Weights of a small GPT-style language model, trained from scratch on English Wikipedia: hashed n-gram embeddings, 229M tokens.
Each number is 50 + 15 x the weight over its row's rms, rounded and kept within 0 to 99. Layers, rows and columns count from 0. The size before them is the row's rms in percent of the matrix's.

# layer 2 attention value, 256x256, rms 0.0424, rows 86-127, columns 128-191
127:66 48 43 56 53 48 53 22 39 35 36 67 59 55 48 68 74 60 37 34 41 53 34 45 42 56 50 36 22 50 34 64 43 55 55 36 40 60 58 63 65 43 53 71 41 46 61 54 12 37 47 72 73 44 59 57 49 28 43 35 58 60 45 35
133:40 60 54 39 36 41 42 35 58 66 33 54 45 40 52 25 42 50 40 37 64 48 54 23 49 53 47 50 43 66 19 48 65 37 49 31 29 27 48 38 33 52 47 30 18 36 39 39 49 46 30 31 77 71 26 51 43 58 46 74 68 23 72 46
139:54 40 36 59 69 44 43 32 63 69 31 64 46 47 72 62 11 56 51 48 51 46 50 53 43 39 93 42 61 54 52 36 61 48 44 60 73 71 50 46 41 44 49 21 47 49 77 39 46 21 58 55 27 46 54 37 70 57 44 65 41 78 41 52
109:53 51 36 53 40 52 62 52 20 37 52 58 54 46 68 72 36 43 40 50 44 65 17 61 47 56 89 62 39 47 31 58 53 48 51 43 54 47 58 64 60 69 52 34 27 77 66 41 64 34 64 50 41 45 37 77 59 45 29 70 48 65 63 44
125:71 52 67 58 62 45 44 17 51 50 47 59 76 42 56 61 57 45 33 47 52 59 46 24 57 73 64 47 35 41 25 75 90 51 32 35 59 69 45 66 53 64 22 57 67 66 24 69 47 43 31 57 38 34 25 75 93 38 57 67 64 44 44 73
122:45 25 50 50 34 48 35 59 70 61 52 73 76 67 45 59 36 47 34 37 43 67 51 43 57 48 76 62 67 63 55 32 64 43 61 55 48 36 52 61 31 41 68 55 48 54 30 64 44 65 49 55 62 21 57 29 47 58 48 44 39 62 56 33
119:53 36 74 66 55 43 46 43 71 32 31 47 46 50 52 84 60 30 28 38 66 45 23 31 57 63 75 62 47 37 56 53 56 57 48 34 80 89 54 63 43 41 40 58 75 59 55 56 83 61 60 36 35 41 42 66 70 33 40 55 73 57 57 61
114:30 41 57 33 70 52 50 53 24 50 72 30 53 37 79 28 15 46 70 70 47 40 73 37 65 53 63 39 37 64 22 66 68 31 49 58 50 31 42 57 37 57 51 35 52 33 45 22 68 26 42 67 57 56 34 35 68 77 62 50 60 51 53 60
137:24 37 36 68 46 57 39 94 46 21 60 13 33 53 53 99 61 55 54 75 40 45 49 40 44 35 54 41 60 38 36 29 26 29 49 56 51 58 72 67 83 52 34 58 41 62 54 66 45 44 63 58 53 31 51 61 49 41 45 38 48 51 66 12
111:53 66 43 45 26 50 50 37 24 53 37 29 62 57 70 80 58 40 34 50 49 53 46 20 83 41 80 55 48 57 55 50 57 23 53 60 49 70 56 66 68 53 39 45 57 55 60 40 33 72 47 11 22 30 24 47 31 36 49 45 41 52 82 34
123:67 64 59 58 50 52 55 36 50 39 62 47 78 43 55 42 45 10 73 44 51 71 58 17 64 69 36 61 55 45 24 69 47 28 54 37 68 44 51 23 34 65 36 41 48 46 30 64 43 50 50 39 45 40 45 66 39 54 46 55 51 43 73 87
113:48 58 43 42 69 49 30 65 39 40 38 61 54 45 51 75 41 33 36 55 45 43 60 28 56 60 68 12 62 53 71 45 78 46 42 80 60 72 52 36 64 55 49 58 67 94 44 56 82 47 44 37 50 35 54 65 69 58 41 87 66 77 45 48
125:56 69 46 53 46 51 34 53 63 40 23 37 11 54 66 51 57 69 53 56 37 67 70 60 62 59 74 47 52 68 56 53 66 62 43 66 30 44 31 71 68 71 52 54 40 69 52 61 49 71 46 43 55 46 50 35 39 55 48 75 58 31 67 24
122:55 35 53 59 81 56 56 52 53 28 71 55 32 48 34 59 57 40 69 44 56 68 32 70 54 84 48 52 18 51 46 40 61 63 41 51 45 59 63 51 29 48 64 66 35 59 40 87 37 54 67 64 59 51 33 79 44 72 57 67 81 35 37 75
119:58 45 41 52 52 44 43 53 29 31 38 37 57 56 64 55 53 59 27 44 34 56 52 54 46 30 70 38 49 74 71 55 55 81 36 53 46 50 47 57 51 39 41 76 67 73 46 42 55 63 37 70 74 63 88 73 48 60 70 56 21 47 43 54
119:35 35 46 39 37 58 52 68 83 25 45 26 60 74 30 36 27 80 31 49 24 34 59 55 32 46 47 38 66 52 77 37 19 52 52 51 57 78 36 36 59 57 55 77 41 44 42 78 42 71 54 54 40 50 60 50 36 57 67 38 29 67 78 52
124:62 60 47 63 21 37 54 66 38 39 56 23 29 44 54 75 72 32 51 35 42 70 66 65 44 39 42 56 54 70 40 58 23 50 48 74 15 28 72 48 42 39 58 65 32 58 72 64 36 38 48 64 57 70 56 35 52 29 27 30 60 64 52 59
123:31 39 57 32 45 56 47 81 54 57 94 46 34 38 65 41 58 44 72 62 58 55 64 47 52 20 23 52 76 72 35 50 47 43 62 46 58 77 53 36 19 46 59 39 58 37 41 16 28 61 37 73 58 36 33 62 40 39 43 34 60 72 26 38
120:37 61 42 48 48 50 52 28 55 72 29 51 53 47 42 77 50 60 41 38 49 47 55 21 37 56 55 40 29 26 68 36 47 43 50 63 52 39 53 64 50 21 61 53 54 29 48 53 45 26 41 22 33 53 33 32 49 25 63 41 42 62 53 54
099:43 40 56 57 55 42 26 57 60 43 51 18 55 67 39 72 60 39 48 47 60 57 91 63 57 34 33 62 49 47 43 39 34 54 53 68 11 48 60 22 29 35 58 58 70 75 41 66 74 76 47 38 54 45 57 51 26 28 43 64 50 51 47 70
118:45 53 29 60 17 49 37 45 50 50 34 32 54 71 58 59 58 32 47 69 31 51 56 54 73 44 65 52 22 41 70 51 41 66 37 85 50 31 68 50 22 64 57 50 47 79 40 30 72 45 28 59 47 62 65 47 65 41 50 34 71 73 50 31
135:57 37 46 31 41 34 24 52 62 52 59 66 39 42 38 50 43 43 51 62 27 63 51 75 54 39 65 40 70 62 68 51 46 67 45 57 15 39 52 59 45 62 53 48 53 86 37 57 56 52 63 38 52 44 52 51 45 54 36 75 50 45 49 47
137:43 48 53 39 48 51 53 66 58 45 71 69 33 30 40 12 64 25 51 47 38 33 68 50 51 55 21 60 27 47 39 52 67 51 63 53 46 43 52 46 39 43 30 37 33 73 48 47 25 33 55 65 67 56 30 30 54 47 36 39 89 31 44 71
119:71 44 58 52 29 42 45 68 65 43 62 46 13 39 61 44 55 58 88 58 56 33 39 52 53 20 23 47 69 78 55 62 72 62 55 65 47 55 27 46 34 77 30 37 30 47 49 49 22 43 40 65 58 56 56 59 74 30 53 24 57 31 42 68
131:45 49 40 37 61 61 64 36 40 35 47 30 20 39 71 70 41 50 72 61 44 59 40 57 68 52 74 50 35 42 35 68 36 62 54 19 61 30 39 53 35 63 32 53 63 16 66 43 10 41 66 92 41 37 40 54 32 64 60 72 60 45 58 60
128:63 68 76 42 40 41 57 40 59 47 57 70 46 54 55 44 33 79 22 67 51 72 37 40 51 54 63 47 43 37 44 79 42 48 54 31 59 43 21 45 56 42 48 44 44 36 66 74 49 45 52 53 53 68 24 41 31 63 57 54 59 26 38 54
116:33 42 61 42 72 44 42 58 45 41 48 54 39 33 54 66 22 31 73 43 45 57 29 43 29 66 50 36 53 56 44 32 62 48 58 57 50 58 63 39 59 49 78 43 36 58 64 51 54 57 56 43 73 74 71 52 48 34 31 53 66 47 28 60
126:57 43 35 50 69 38 49 58 35 43 54 29 48 51 57 48 35 41 68 41 50 44 73 47 42 57 38 27 67 67 51 27 51 39 54 55 44 77 46 43 68 58 69 55 74 72 61 47 40 58 55 36 50 70 45 55 35 41 77 71 40 56 62 54
132:35 42 62 59 48 51 39 45 64 30 52 30 41 55 39 50 47 36 23 78 36 46 64 58 64 48 49 74 46 23 65 42 31 39 38 40 64 69 50 33 55 39 50 50 52 45 53 40 55 68 57 42 17 25 45 57 19 56 30 65 60 52 61 65
104:32 52 61 44 45 35 56 58 63 50 46 45 39 40 57 51 37 66 47 61 43 25 27 34 51 26 69 55 60 31 61 58 29 59 61 26 75 66 41 51 65 47 36 58 77 38 95 44 51 66 61 31 49 60 39 58 31 51 30 58 55 40 72 52
114:55 37 39 63 34 64 57 45 35 65 22 24 20 40 69 55 50 28 59 40 34 56 40 38 59 53 55 45 74 52 71 38 48 54 40 26 87 38 38 60 31 59 41 46 85 13 61 33 62 63 67 66 26 58 77 56 51 44 57 65 57 62 41 64
115:52 38 51 60 32 50 43 54 56 40 68 49 65 65 53 28 88 76 32 54 36 41 59 44 56 49 43 58 50 67 17 56 66 54 52 48 83 53 49 40 59 46 51 50 19 50 21 67 27 50 19 49 55 43 48 46 65 49 46 21 43 56 61 43
124:36 39 51 29 41 63 39 58 15 50 41 35 62 53 61 28 64 58 41 65 35 45 53 18 49 52 62 43 26 73 65 36 32 40 59 44 46 52 39 86 62 53 55 43 69 42 11 37 72 31 55 51 52 69 62 54 49 63 72 59 50 47 52 45
113:45 31 35 51 51 54 48 37 28 61 57 36 48 56 55 56 33 32 59 51 55 63 45 51 78 53 67 37 39 89 30 39 82 47 38 14 47 48 66 52 33 55 47 38 46 68 07 48 66 38 40 72 36 27 27 55 82 55 69 65 50 66 76 49
123:41 83 66 40 39 60 45 31 43 66 37 34 38 45 39 80 73 35 47 63 42 78 72 27 44 68 48 46 49 34 81 71 50 59 43 48 27 25 24 67 82 46 53 72 63 67 84 71 73 61 48 36 51 77 51 36 54 57 60 58 54 48 52 42
118:81 58 55 61 41 44 32 26 24 60 67 60 25 28 48 45 50 39 32 43 42 77 69 80 66 39 48 52 38 40 57 59 53 53 39 63 47 29 36 73 48 47 59 39 78 62 24 46 55 72 61 56 59 42 71 31 27 69 55 94 59 58 19 61
120:49 68 36 51 28 52 63 20 54 49 71 69 39 45 60 29 34 32 68 42 58 66 58 38 62 41 27 49 55 74 40 54 40 37 52 34 42 62 53 16 27 46 38 02 49 42 78 30 31 30 55 98 63 80 33 47 37 58 57 46 46 56 58 70
111:47 42 36 46 06 41 46 24 37 37 60 39 54 47 70 56 41 26 46 35 53 30 51 32 46 26 14 49 54 57 40 59 41 38 62 38 52 72 59 63 51 57 35 22 65 43 41 28 18 63 41 65 49 59 43 39 47 23 59 16 36 66 70 35
120:37 60 52 24 44 67 63 58 45 45 41 30 74 60 30 40 37 38 26 63 38 26 58 61 64 55 40 43 62 52 83 40 30 42 45 36 39 47 36 34 25 63 41 41 75 07 74 16 53 40 65 79 30 44 55 59 33 75 57 43 52 70 64 70
127:47 41 65 62 43 44 51 66 49 51 51 60 63 35 66 47 48 65 77 37 60 29 47 35 63 46 62 58 58 48 49 56 73 61 52 38 55 47 50 31 39 49 78 44 54 57 44 68 64 65 52 14 40 64 38 53 60 60 45 38 53 27 52 40
125:57 34 55 48 43 50 41 83 47 45 57 50 46 49 70 36 80 65 57 62 41 27 47 79 52 41 63 53 57 68 51 37 75 58 60 49 81 72 49 66 40 49 45 22 65 83 33 29 37 47 41 48 23 39 60 59 70 67 60 61 60 48 39 60
128:45 45 44 62 17 45 32 70 50 79 74 63 50 58 44 62 83 45 70 55 36 44 45 64 60 31 37 52 66 82 53 47 49 28 43 35 57 53 52 36 54 61 20 46 45 94 53 67 34 56 62 41 63 36 39 69 50 49 44 55 52 72 80 55
# layer 2 attention output (transposed), 256x256, rms 0.0435, rows 86-127, columns 128-191
116:57 60 17 47 45 32 43 66 23 75 34 46 52 44 67 61 61 73 52 48 60 42 51 55 65 41 26 56 62 48 50 76 64 40 59 67 42 45 76 03 64 57 50 65 47 58 49 38 38 53 82 30 41 48 63 69 37 42 59 62 40 48 40 08
117:79 64 35 39 53 56 57 79 86 35 63 74 44 43 49 64 42 38 47 56 61 49 55 95 45 68 53 49 72 70 34 03 53 41 43 41 31 42 36 65 37 49 21 40 67 65 23 63 53 76 74 44 70 60 41 61 46 37 54 40 32 65 72 28
126:31 56 30 46 43 41 67 56 36 47 50 65 59 39 28 58 40 43 36 61 36 58 36 16 38 46 40 54 56 45 22 22 53 40 43 55 39 60 31 47 33 51 60 56 41 69 74 42 35 36 16 20 55 67 43 24 77 49 26 62 75 50 40 53
105:54 46 26 63 41 57 47 65 73 10 70 66 59 41 52 46 73 34 48 50 57 35 58 47 35 56 43 68 54 48 42 43 61 62 68 64 49 29 43 52 21 56 77 81 53 57 41 39 70 44 41 50 21 77 58 59 27 69 27 35 62 51 54 59
112:14 58 56 54 56 53 47 57 64 43 50 42 44 77 63 62 51 64 33 60 50 78 62 23 47 90 57 41 67 45 38 78 49 47 61 48 29 34 43 36 30 60 52 65 40 54 19 26 53 71 37 33 68 65 53 45 32 34 47 49 49 32 40 46
118:69 53 41 41 34 50 62 41 33 55 32 24 56 43 54 67 57 54 45 59 44 32 31 54 58 37 55 72 45 48 64 56 37 76 60 46 38 61 65 53 74 37 10 83 54 47 83 54 38 45 72 52 41 29 41 49 80 47 54 74 42 70 47 30
109:48 56 71 42 53 64 41 64 58 19 69 49 51 69 41 41 65 46 45 72 51 79 34 62 52 44 50 70 35 31 52 62 45 64 91 74 43 23 24 74 33 46 54 57 46 47 38 28 63 25 50 54 54 30 53 76 54 43 30 41 71 61 44 39
110:64 61 09 72 52 63 46 53 26 37 56 51 66 67 55 52 24 15 43 54 68 43 46 57 19 82 59 22 47 61 47 30 74 58 33 49 44 38 44 14 42 51 55 48 48 67 26 54 38 72 14 29 40 65 53 33 45 34 70 38 28 34 42 39
122:38 13 62 49 55 58 33 66 55 43 28 36 55 52 42 55 60 36 59 55 59 78 64 23 51 13 36 58 45 31 50 56 80 38 35 71 32 57 31 33 27 57 31 47 51 47 79 34 60 55 55 36 42 67 58 63 23 62 58 51 47 57 21 45
108:73 16 42 50 44 60 58 62 75 40 64 31 55 25 57 36 68 40 67 70 58 55 45 32 26 41 73 42 67 53 43 47 47 74 92 47 52 40 48 41 55 63 31 56 72 53 65 52 47 70 82 33 32 63 58 50 48 53 41 56 07 51 51 50
114:54 66 57 81 62 47 30 50 75 46 28 59 21 26 62 27 49 58 45 52 56 64 36 56 67 52 91 69 51 95 54 57 41 53 72 53 58 41 36 68 45 58 42 47 52 62 10 60 46 31 46 47 38 65 67 38 14 52 47 38 41 40 43 50
107:26 32 52 49 65 39 59 33 33 41 80 71 48 45 50 28 45 33 48 58 84 54 69 51 56 34 50 42 63 37 46 50 56 39 47 39 21 65 30 58 29 73 60 53 61 44 61 46 58 44 46 46 34 37 64 42 65 63 50 18 42 34 45 47
116:41 32 46 27 55 57 82 60 67 74 53 24 31 29 54 66 47 53 71 25 44 48 68 46 69 52 74 44 54 62 41 22 31 66 43 45 50 59 51 30 49 44 40 64 51 56 63 41 36 67 67 55 71 60 16 35 64 58 62 39 34 44 51 65
116:43 52 41 66 58 52 52 38 48 21 56 76 33 61 73 37 54 48 44 64 85 46 46 34 48 43 52 44 53 39 42 71 55 39 51 57 39 37 48 59 42 66 49 34 41 38 16 42 44 40 31 41 50 49 78 40 32 29 60 30 76 43 42 34
111:32 50 39 39 43 53 50 26 43 72 55 37 47 63 29 47 62 75 74 51 43 62 53 45 68 38 42 46 67 43 58 66 40 54 35 28 50 61 45 46 57 44 97 60 70 18 81 24 32 74 46 56 66 62 45 52 59 35 48 47 49 28 52 70
110:35 07 60 29 54 48 51 23 41 74 43 55 65 22 51 44 54 62 43 39 58 32 64 26 43 51 40 55 59 33 50 66 54 57 37 53 83 82 70 63 65 33 56 41 62 43 71 56 30 43 46 66 53 49 44 66 60 78 72 66 58 62 41 61
115:74 52 43 62 73 53 14 32 51 69 37 37 54 37 48 49 43 62 35 36 68 49 65 49 50 46 28 53 36 26 50 37 66 55 37 61 38 48 41 38 65 64 73 47 50 56 46 86 50 47 57 48 39 07 46 22 21 61 53 58 50 60 73 40
114:54 60 25 69 38 36 44 60 27 49 45 22 55 79 34 52 54 19 67 59 36 59 39 74 38 39 64 33 35 44 34 39 75 66 67 50 45 56 49 51 79 47 31 60 58 44 46 59 72 73 57 49 79 24 48 43 50 38 47 56 35 50 37 61
112:43 35 64 52 53 60 15 63 47 71 37 46 27 16 47 63 57 75 30 57 49 57 61 35 53 53 39 51 52 55 79 60 49 53 40 44 50 50 27 22 67 48 48 42 42 78 42 70 43 63 64 43 36 41 29 33 51 40 71 59 46 42 43 59
095:41 43 27 31 32 33 62 40 60 48 63 57 55 55 67 42 24 18 61 52 71 37 52 67 28 35 43 40 16 33 32 49 60 45 47 29 45 88 64 64 52 58 53 61 52 67 79 60 45 37 59 58 48 34 39 45 40 45 54 60 64 40 58 49
116:45 43 57 57 52 72 59 18 81 83 72 50 45 40 67 67 58 68 66 51 77 42 49 59 70 56 38 36 55 30 48 29 58 18 30 57 29 60 49 24 53 66 55 46 56 45 65 63 37 51 48 38 36 32 32 33 57 44 68 44 16 60 61 69
119:55 39 54 46 69 32 55 35 59 48 67 72 80 75 50 53 53 32 71 40 69 37 50 49 54 28 12 59 49 56 50 50 52 60 71 46 43 50 71 68 21 58 67 77 51 61 70 30 44 59 58 38 58 73 41 58 42 57 71 54 54 42 58 43
118:64 85 64 60 71 42 60 49 64 83 34 54 41 55 58 58 53 47 28 36 62 38 44 61 74 50 47 56 41 71 59 46 65 50 65 65 41 47 60 46 53 63 18 33 51 70 19 75 63 45 59 68 63 34 37 61 60 40 52 44 34 57 52 50
113:54 56 52 34 52 65 82 47 55 94 53 48 35 53 28 49 63 44 71 40 27 53 43 56 62 44 47 48 51 45 33 40 50 37 33 68 29 58 58 36 52 37 52 44 47 45 29 41 45 76 67 62 65 59 44 45 50 54 21 45 18 40 59 58
115:39 41 42 56 54 67 47 72 54 37 60 68 44 63 52 49 64 44 75 49 46 54 52 27 35 66 75 16 50 74 43 67 48 41 69 60 70 39 68 43 57 50 88 51 48 43 39 49 64 69 45 38 63 71 31 30 16 25 66 50 67 26 02 68
117:08 71 41 17 35 33 76 72 52 40 39 42 52 70 55 66 18 49 53 40 39 58 63 50 39 66 39 62 47 75 48 36 28 63 44 59 61 44 73 50 66 71 52 78 40 54 49 44 48 47 60 63 86 73 49 39 45 40 51 54 53 54 48 26
115:70 58 38 61 39 48 29 23 67 43 49 58 37 45 15 44 61 17 47 32 55 46 37 87 61 30 24 63 48 25 63 64 68 48 50 59 23 43 29 65 65 60 57 61 39 71 16 38 58 51 50 52 26 20 60 41 57 56 42 52 64 55 57 42
118:43 34 37 50 53 48 53 30 70 79 39 64 72 42 33 35 70 30 49 30 52 61 60 81 39 16 59 79 72 63 50 66 63 69 41 38 63 68 44 36 57 36 69 60 44 46 56 37 54 60 75 61 44 73 59 52 54 33 45 46 37 35 53 80
117:35 51 59 16 40 47 62 47 85 14 52 55 49 40 55 61 49 45 59 39 73 46 63 47 30 47 45 36 38 47 60 31 54 74 76 60 99 66 42 88 25 72 38 47 64 35 44 64 67 22 51 52 80 42 37 55 61 60 41 48 72 66 38 57
105:35 69 59 39 24 50 63 74 69 15 51 51 65 61 26 67 45 43 34 63 57 62 34 60 38 44 46 63 47 80 59 57 57 67 73 56 67 40 54 66 54 64 47 70 54 45 58 34 70 35 63 63 47 89 46 84 81 61 31 46 72 52 44 48
104:39 37 55 46 41 47 32 54 69 33 56 58 41 18 29 23 78 49 56 66 29 47 53 54 45 54 99 47 37 67 43 68 41 60 42 46 83 39 22 51 74 52 70 53 56 56 55 42 39 40 57 56 35 64 26 47 62 49 26 42 67 38 20 70
108:18 70 37 47 35 53 73 60 49 38 11 51 25 61 49 59 36 58 36 63 42 78 50 19 39 22 69 60 34 61 44 33 44 79 53 64 52 69 66 34 69 56 38 31 38 31 60 40 78 39 30 64 57 66 71 49 55 45 51 46 27 75 53 38
112:38 49 48 41 52 45 33 52 48 50 77 65 52 58 45 48 46 48 52 56 64 42 56 54 18 63 90 35 66 60 63 29 46 59 50 26 69 47 21 45 51 49 78 40 49 37 24 39 50 53 65 36 42 58 42 66 55 37 76 25 42 45 60 46
112:39 60 46 95 43 62 47 69 43 29 63 63 35 37 75 33 60 73 54 71 44 51 54 49 57 51 77 45 75 43 55 39 64 43 75 62 49 38 46 65 41 33 64 53 62 32 43 40 52 50 41 54 43 78 55 59 42 23 45 58 42 54 59 60
113:40 22 69 39 54 43 46 70 64 68 62 26 49 37 66 61 20 58 53 58 67 31 60 59 47 66 49 55 36 64 57 63 40 70 35 25 56 37 40 31 68 40 33 68 41 54 76 68 44 47 65 80 33 33 36 48 44 53 72 50 63 48 67 57
109:42 43 34 53 52 18 45 44 55 17 75 46 70 34 67 52 15 45 40 23 53 38 67 50 39 59 78 43 26 59 54 45 22 70 31 18 57 30 71 61 50 37 71 99 42 39 81 66 54 37 50 59 59 51 45 50 50 19 53 48 68 44 60 67
115:68 66 26 61 56 43 27 54 48 85 60 44 67 35 45 43 34 67 53 31 43 32 54 60 42 63 77 50 33 57 45 48 61 48 71 58 55 35 79 49 91 34 71 40 72 39 49 68 44 80 38 38 57 54 44 52 32 42 33 46 53 49 55 66
108:44 58 31 55 30 49 45 63 70 70 44 46 58 28 36 54 81 39 48 59 35 59 56 28 44 29 51 55 22 64 34 52 52 72 52 71 77 78 58 41 81 43 72 44 65 71 45 38 78 67 77 64 37 75 33 75 43 64 58 62 62 43 72 62
107:65 19 54 35 55 49 38 50 41 57 66 68 59 54 70 47 41 26 46 75 52 32 50 50 39 80 61 40 39 51 63 56 60 20 67 42 86 37 68 53 58 37 63 34 59 24 45 75 31 37 45 44 77 21 32 55 38 65 67 46 58 54 22 56
110:54 57 42 55 42 42 90 57 72 25 50 48 61 38 48 64 51 35 58 77 61 42 29 80 53 50 49 57 43 32 47 28 43 15 36 63 22 40 50 62 53 61 29 58 36 63 55 57 55 34 23 67 29 45 55 30 66 73 37 31 26 57 65 42
112:33 50 56 56 47 25 70 39 43 53 43 76 37 76 27 43 48 56 49 43 64 71 39 47 41 38 70 35 40 55 49 18 36 46 56 42 43 58 33 39 50 35 70 25 51 26 52 57 55 49 23 49 40 62 27 39 89 56 47 39 27 41 49 76
115:38 48 84 64 59 31 57 52 51 55 54 56 76 64 22 51 49 46 60 69 63 54 53 09 44 36 68 57 35 42 54 63 70 60 84 64 65 44 71 49 43 46 33 46 56 22 81 45 58 53 43 35 53 71 66 69 32 64 25 59 45 61 29 50
# layer 2 attention query, 256x256, rms 0.0443, rows 128-140, columns 128-191
098:53 59 54 62 67 39 80 27 69 80 40 61 49 34 41 40 51 65 46 25 20 37 41 41 51 52 49 30 46 49 46 68 54 41 41 52 35 35 43 86 39 53 74 58 34 66 60 56 28 52 12 31 51 47 23 80 65 38 48 54 46 42 59 46
078:32 51 45 43 52 31 58 16 56 45 37 61 31 40 34 30 37 41 65 42 50 36 49 39 44 30 34 37 69 75 49 61 39 73 30 45 46 52 32 64 43 45 39 46 34 52 59 41 84 44 28 71 59 33 19 56 23 41 60 56 62 49 48 34
083:40 38 55 49 70 58 54 87 24 38 47 39 56 80 65 31 48 49 62 38 49 47 46 52 52 52 68 53 18 34 44 60 42 61 48 50 64 40 43 63 37 48 52 20 62 76 39 42 42 62 35 70 63 39 53 47 62 43 47 57 65 51 56 51
091:54 51 71 43 58 38 59 47 47 44 66 59 52 61 55 15 75 44 36 55 31 59 44 47 42 54 36 33 41 59 52 55 29 46 35 46 54 57 74 62 39 37 55 40 44 39 21 44 44 68 50 49 61 68 35 67 51 16 66 50 36 37 41 53
091:56 61 22 46 67 63 59 33 57 62 44 39 35 54 32 38 42 33 48 54 39 67 42 50 57 77 51 70 60 18 35 72 61 57 75 25 52 47 37 59 62 72 70 72 57 59 59 45 48 70 33 66 64 29 37 58 32 68 57 57 56 56 44 58
094:52 44 48 53 59 68 46 50 59 33 44 36 70 51 64 64 57 59 70 52 54 44 55 59 51 79 46 49 77 31 62 32 77 74 68 58 28 67 25 43 55 63 84 42 72 50 30 67 59 71 64 52 32 54 59 36 39 78 18 52 62 53 57 77
096:43 40 51 38 38 47 35 71 66 64 55 54 63 54 66 29 57 38 52 70 55 33 69 57 58 37 83 39 46 70 60 19 37 34 44 69 63 54 51 50 34 38 41 39 22 55 37 37 57 52 61 57 52 43 73 53 56 40 73 58 68 51 62 39
135:37 47 28 51 40 76 46 37 62 47 69 38 44 32 63 80 37 70 51 35 35 26 41 46 57 67 42 57 59 35 45 48 80 74 71 49 55 64 41 43 69 57 76 54 60 59 48 77 61 53 65 58 45 33 42 45 54 83 46 64 58 50 55 49
119:58 32 23 37 37 62 29 47 59 75 62 40 68 31 77 55 57 40 22 77 64 49 53 46 67 92 54 62 63 39 40 58 54 73 62 53 29 26 38 36 63 66 57 61 62 60 52 44 59 68 48 69 68 48 52 67 61 53 44 49 49 63 57 60
123:49 62 52 62 56 56 54 28 68 37 57 44 37 50 48 43 28 63 53 48 21 54 27 58 41 61 11 69 35 33 40 50 81 46 68 30 37 62 44 42 68 62 74 61 87 63 76 33 40 40 48 50 47 59 32 59 43 61 44 55 56 41 55 42
127:42 75 74 59 55 21 68 54 53 48 60 57 25 63 36 43 39 62 59 08 29 56 56 58 34 16 27 50 32 41 57 32 44 23 63 40 69 71 55 53 42 39 60 49 49 54 50 38 56 48 49 51 59 58 17 34 57 43 36 70 62 36 50 28
155:61 32 30 29 37 59 35 51 29 67 66 65 75 50 68 49 76 32 22 76 74 41 53 49 43 82 64 52 63 39 35 67 43 62 45 56 26 46 40 42 63 56 43 62 63 53 48 60 56 76 59 77 57 53 67 51 50 52 54 50 31 69 58 63
142:62 34 35 41 51 72 35 67 37 57 44 54 60 39 79 66 57 48 15 71 66 37 55 42 66 74 62 63 67 50 64 36 35 69 74 41 52 67 58 36 72 73 57 57 65 41 71 45 66 80 60 66 67 39 57 59 59 68 31 46 22 74 76 44
# layer 2 attention key, 256x256, rms 0.0437, rows 128-139, columns 128-191
083:62 69 60 46 52 47 71 92 51 54 39 32 51 86 50 51 37 60 42 69 66 53 16 57 44 21 61 60 43 62 57 53 53 42 63 65 58 68 75 60 34 69 28 55 45 30 60 18 47 37 48 57 48 54 64 51 45 68 59 80 25 47 37 68
105:29 40 46 91 45 67 28 42 42 66 58 34 68 26 61 55 21 62 60 44 57 53 68 38 73 58 50 58 51 43 43 49 47 68 68 66 39 28 17 28 55 62 77 46 57 51 33 40 23 47 78 49 32 57 58 44 53 79 34 42 39 35 34 67
084:54 53 27 74 48 58 49 44 48 41 31 48 52 49 33 77 20 57 66 65 54 49 54 43 65 65 83 46 36 50 46 47 52 61 67 63 34 50 49 44 73 60 56 62 35 83 56 63 18 55 72 58 53 41 56 53 57 95 26 30 43 41 28 42
088:39 32 38 68 60 43 42 57 40 28 58 51 50 51 52 61 37 65 52 49 72 41 51 39 35 27 63 62 62 40 31 37 46 61 61 41 55 48 42 33 84 59 60 66 62 39 98 49 41 56 57 53 57 32 69 42 44 62 28 38 29 73 76 19
110:46 50 56 36 57 36 56 63 41 50 33 38 52 60 47 63 37 41 51 47 57 52 77 48 43 45 68 28 60 25 71 33 40 53 38 81 58 56 46 57 63 30 58 28 57 58 50 59 42 62 73 54 54 88 65 37 48 55 17 45 56 23 44 35
089:48 22 44 53 80 48 53 73 36 48 47 48 17 59 56 41 31 32 58 48 45 63 68 66 49 46 69 45 48 53 50 32 60 79 74 58 54 71 39 43 69 54 53 49 73 53 54 77 71 41 64 51 67 46 80 37 58 52 22 24 62 46 80 29
130:40 25 51 34 71 55 58 60 58 45 50 69 55 43 63 44 32 62 69 51 25 28 40 42 67 47 55 28 45 67 77 59 52 47 40 56 34 50 68 37 51 34 52 35 39 49 46 45 36 31 56 34 28 78 73 70 36 71 47 35 57 49 43 51
111:66 41 44 58 57 46 50 61 32 52 53 40 32 37 41 49 57 21 49 42 68 72 54 65 70 57 55 66 68 58 56 46 59 64 85 40 57 43 21 61 56 72 58 44 75 21 66 69 64 60 70 70 56 42 69 31 67 59 20 52 52 53 66 52
122:45 44 56 58 66 42 35 68 47 44 53 22 30 66 57 51 28 55 72 54 63 69 54 49 59 48 57 62 69 27 50 24 66 72 73 56 65 58 35 54 63 79 31 25 72 62 44 65 67 49 80 48 38 57 70 33 52 75 12 41 57 41 56 28
129:56 39 40 34 37 49 43 68 40 71 60 26 42 53 62 36 73 41 25 54 88 20 74 53 52 24 71 71 47 54 46 49 47 41 76 53 64 41 47 62 57 72 44 61 61 40 58 51 44 59 50 60 48 30 57 34 69 60 47 34 54 31 76 56
115:54 68 42 51 33 58 63 40 60 71 45 51 77 91 53 51 58 72 73 53 41 58 60 51 46 21 46 33 42 53 46 71 46 37 29 50 33 32 81 47 24 48 52 40 22 47 46 51 32 26 35 48 41 39 31 66 32 46 96 38 56 42 47 70
160:63 27 51 34 37 54 42 32 44 63 79 51 40 51 56 43 60 23 41 62 61 51 46 54 56 59 42 85 61 37 68 56 49 31 63 44 57 65 38 53 46 60 44 50 66 35 38 54 47 70 64 44 67 59 51 28 41 56 28 70 56 60 70 55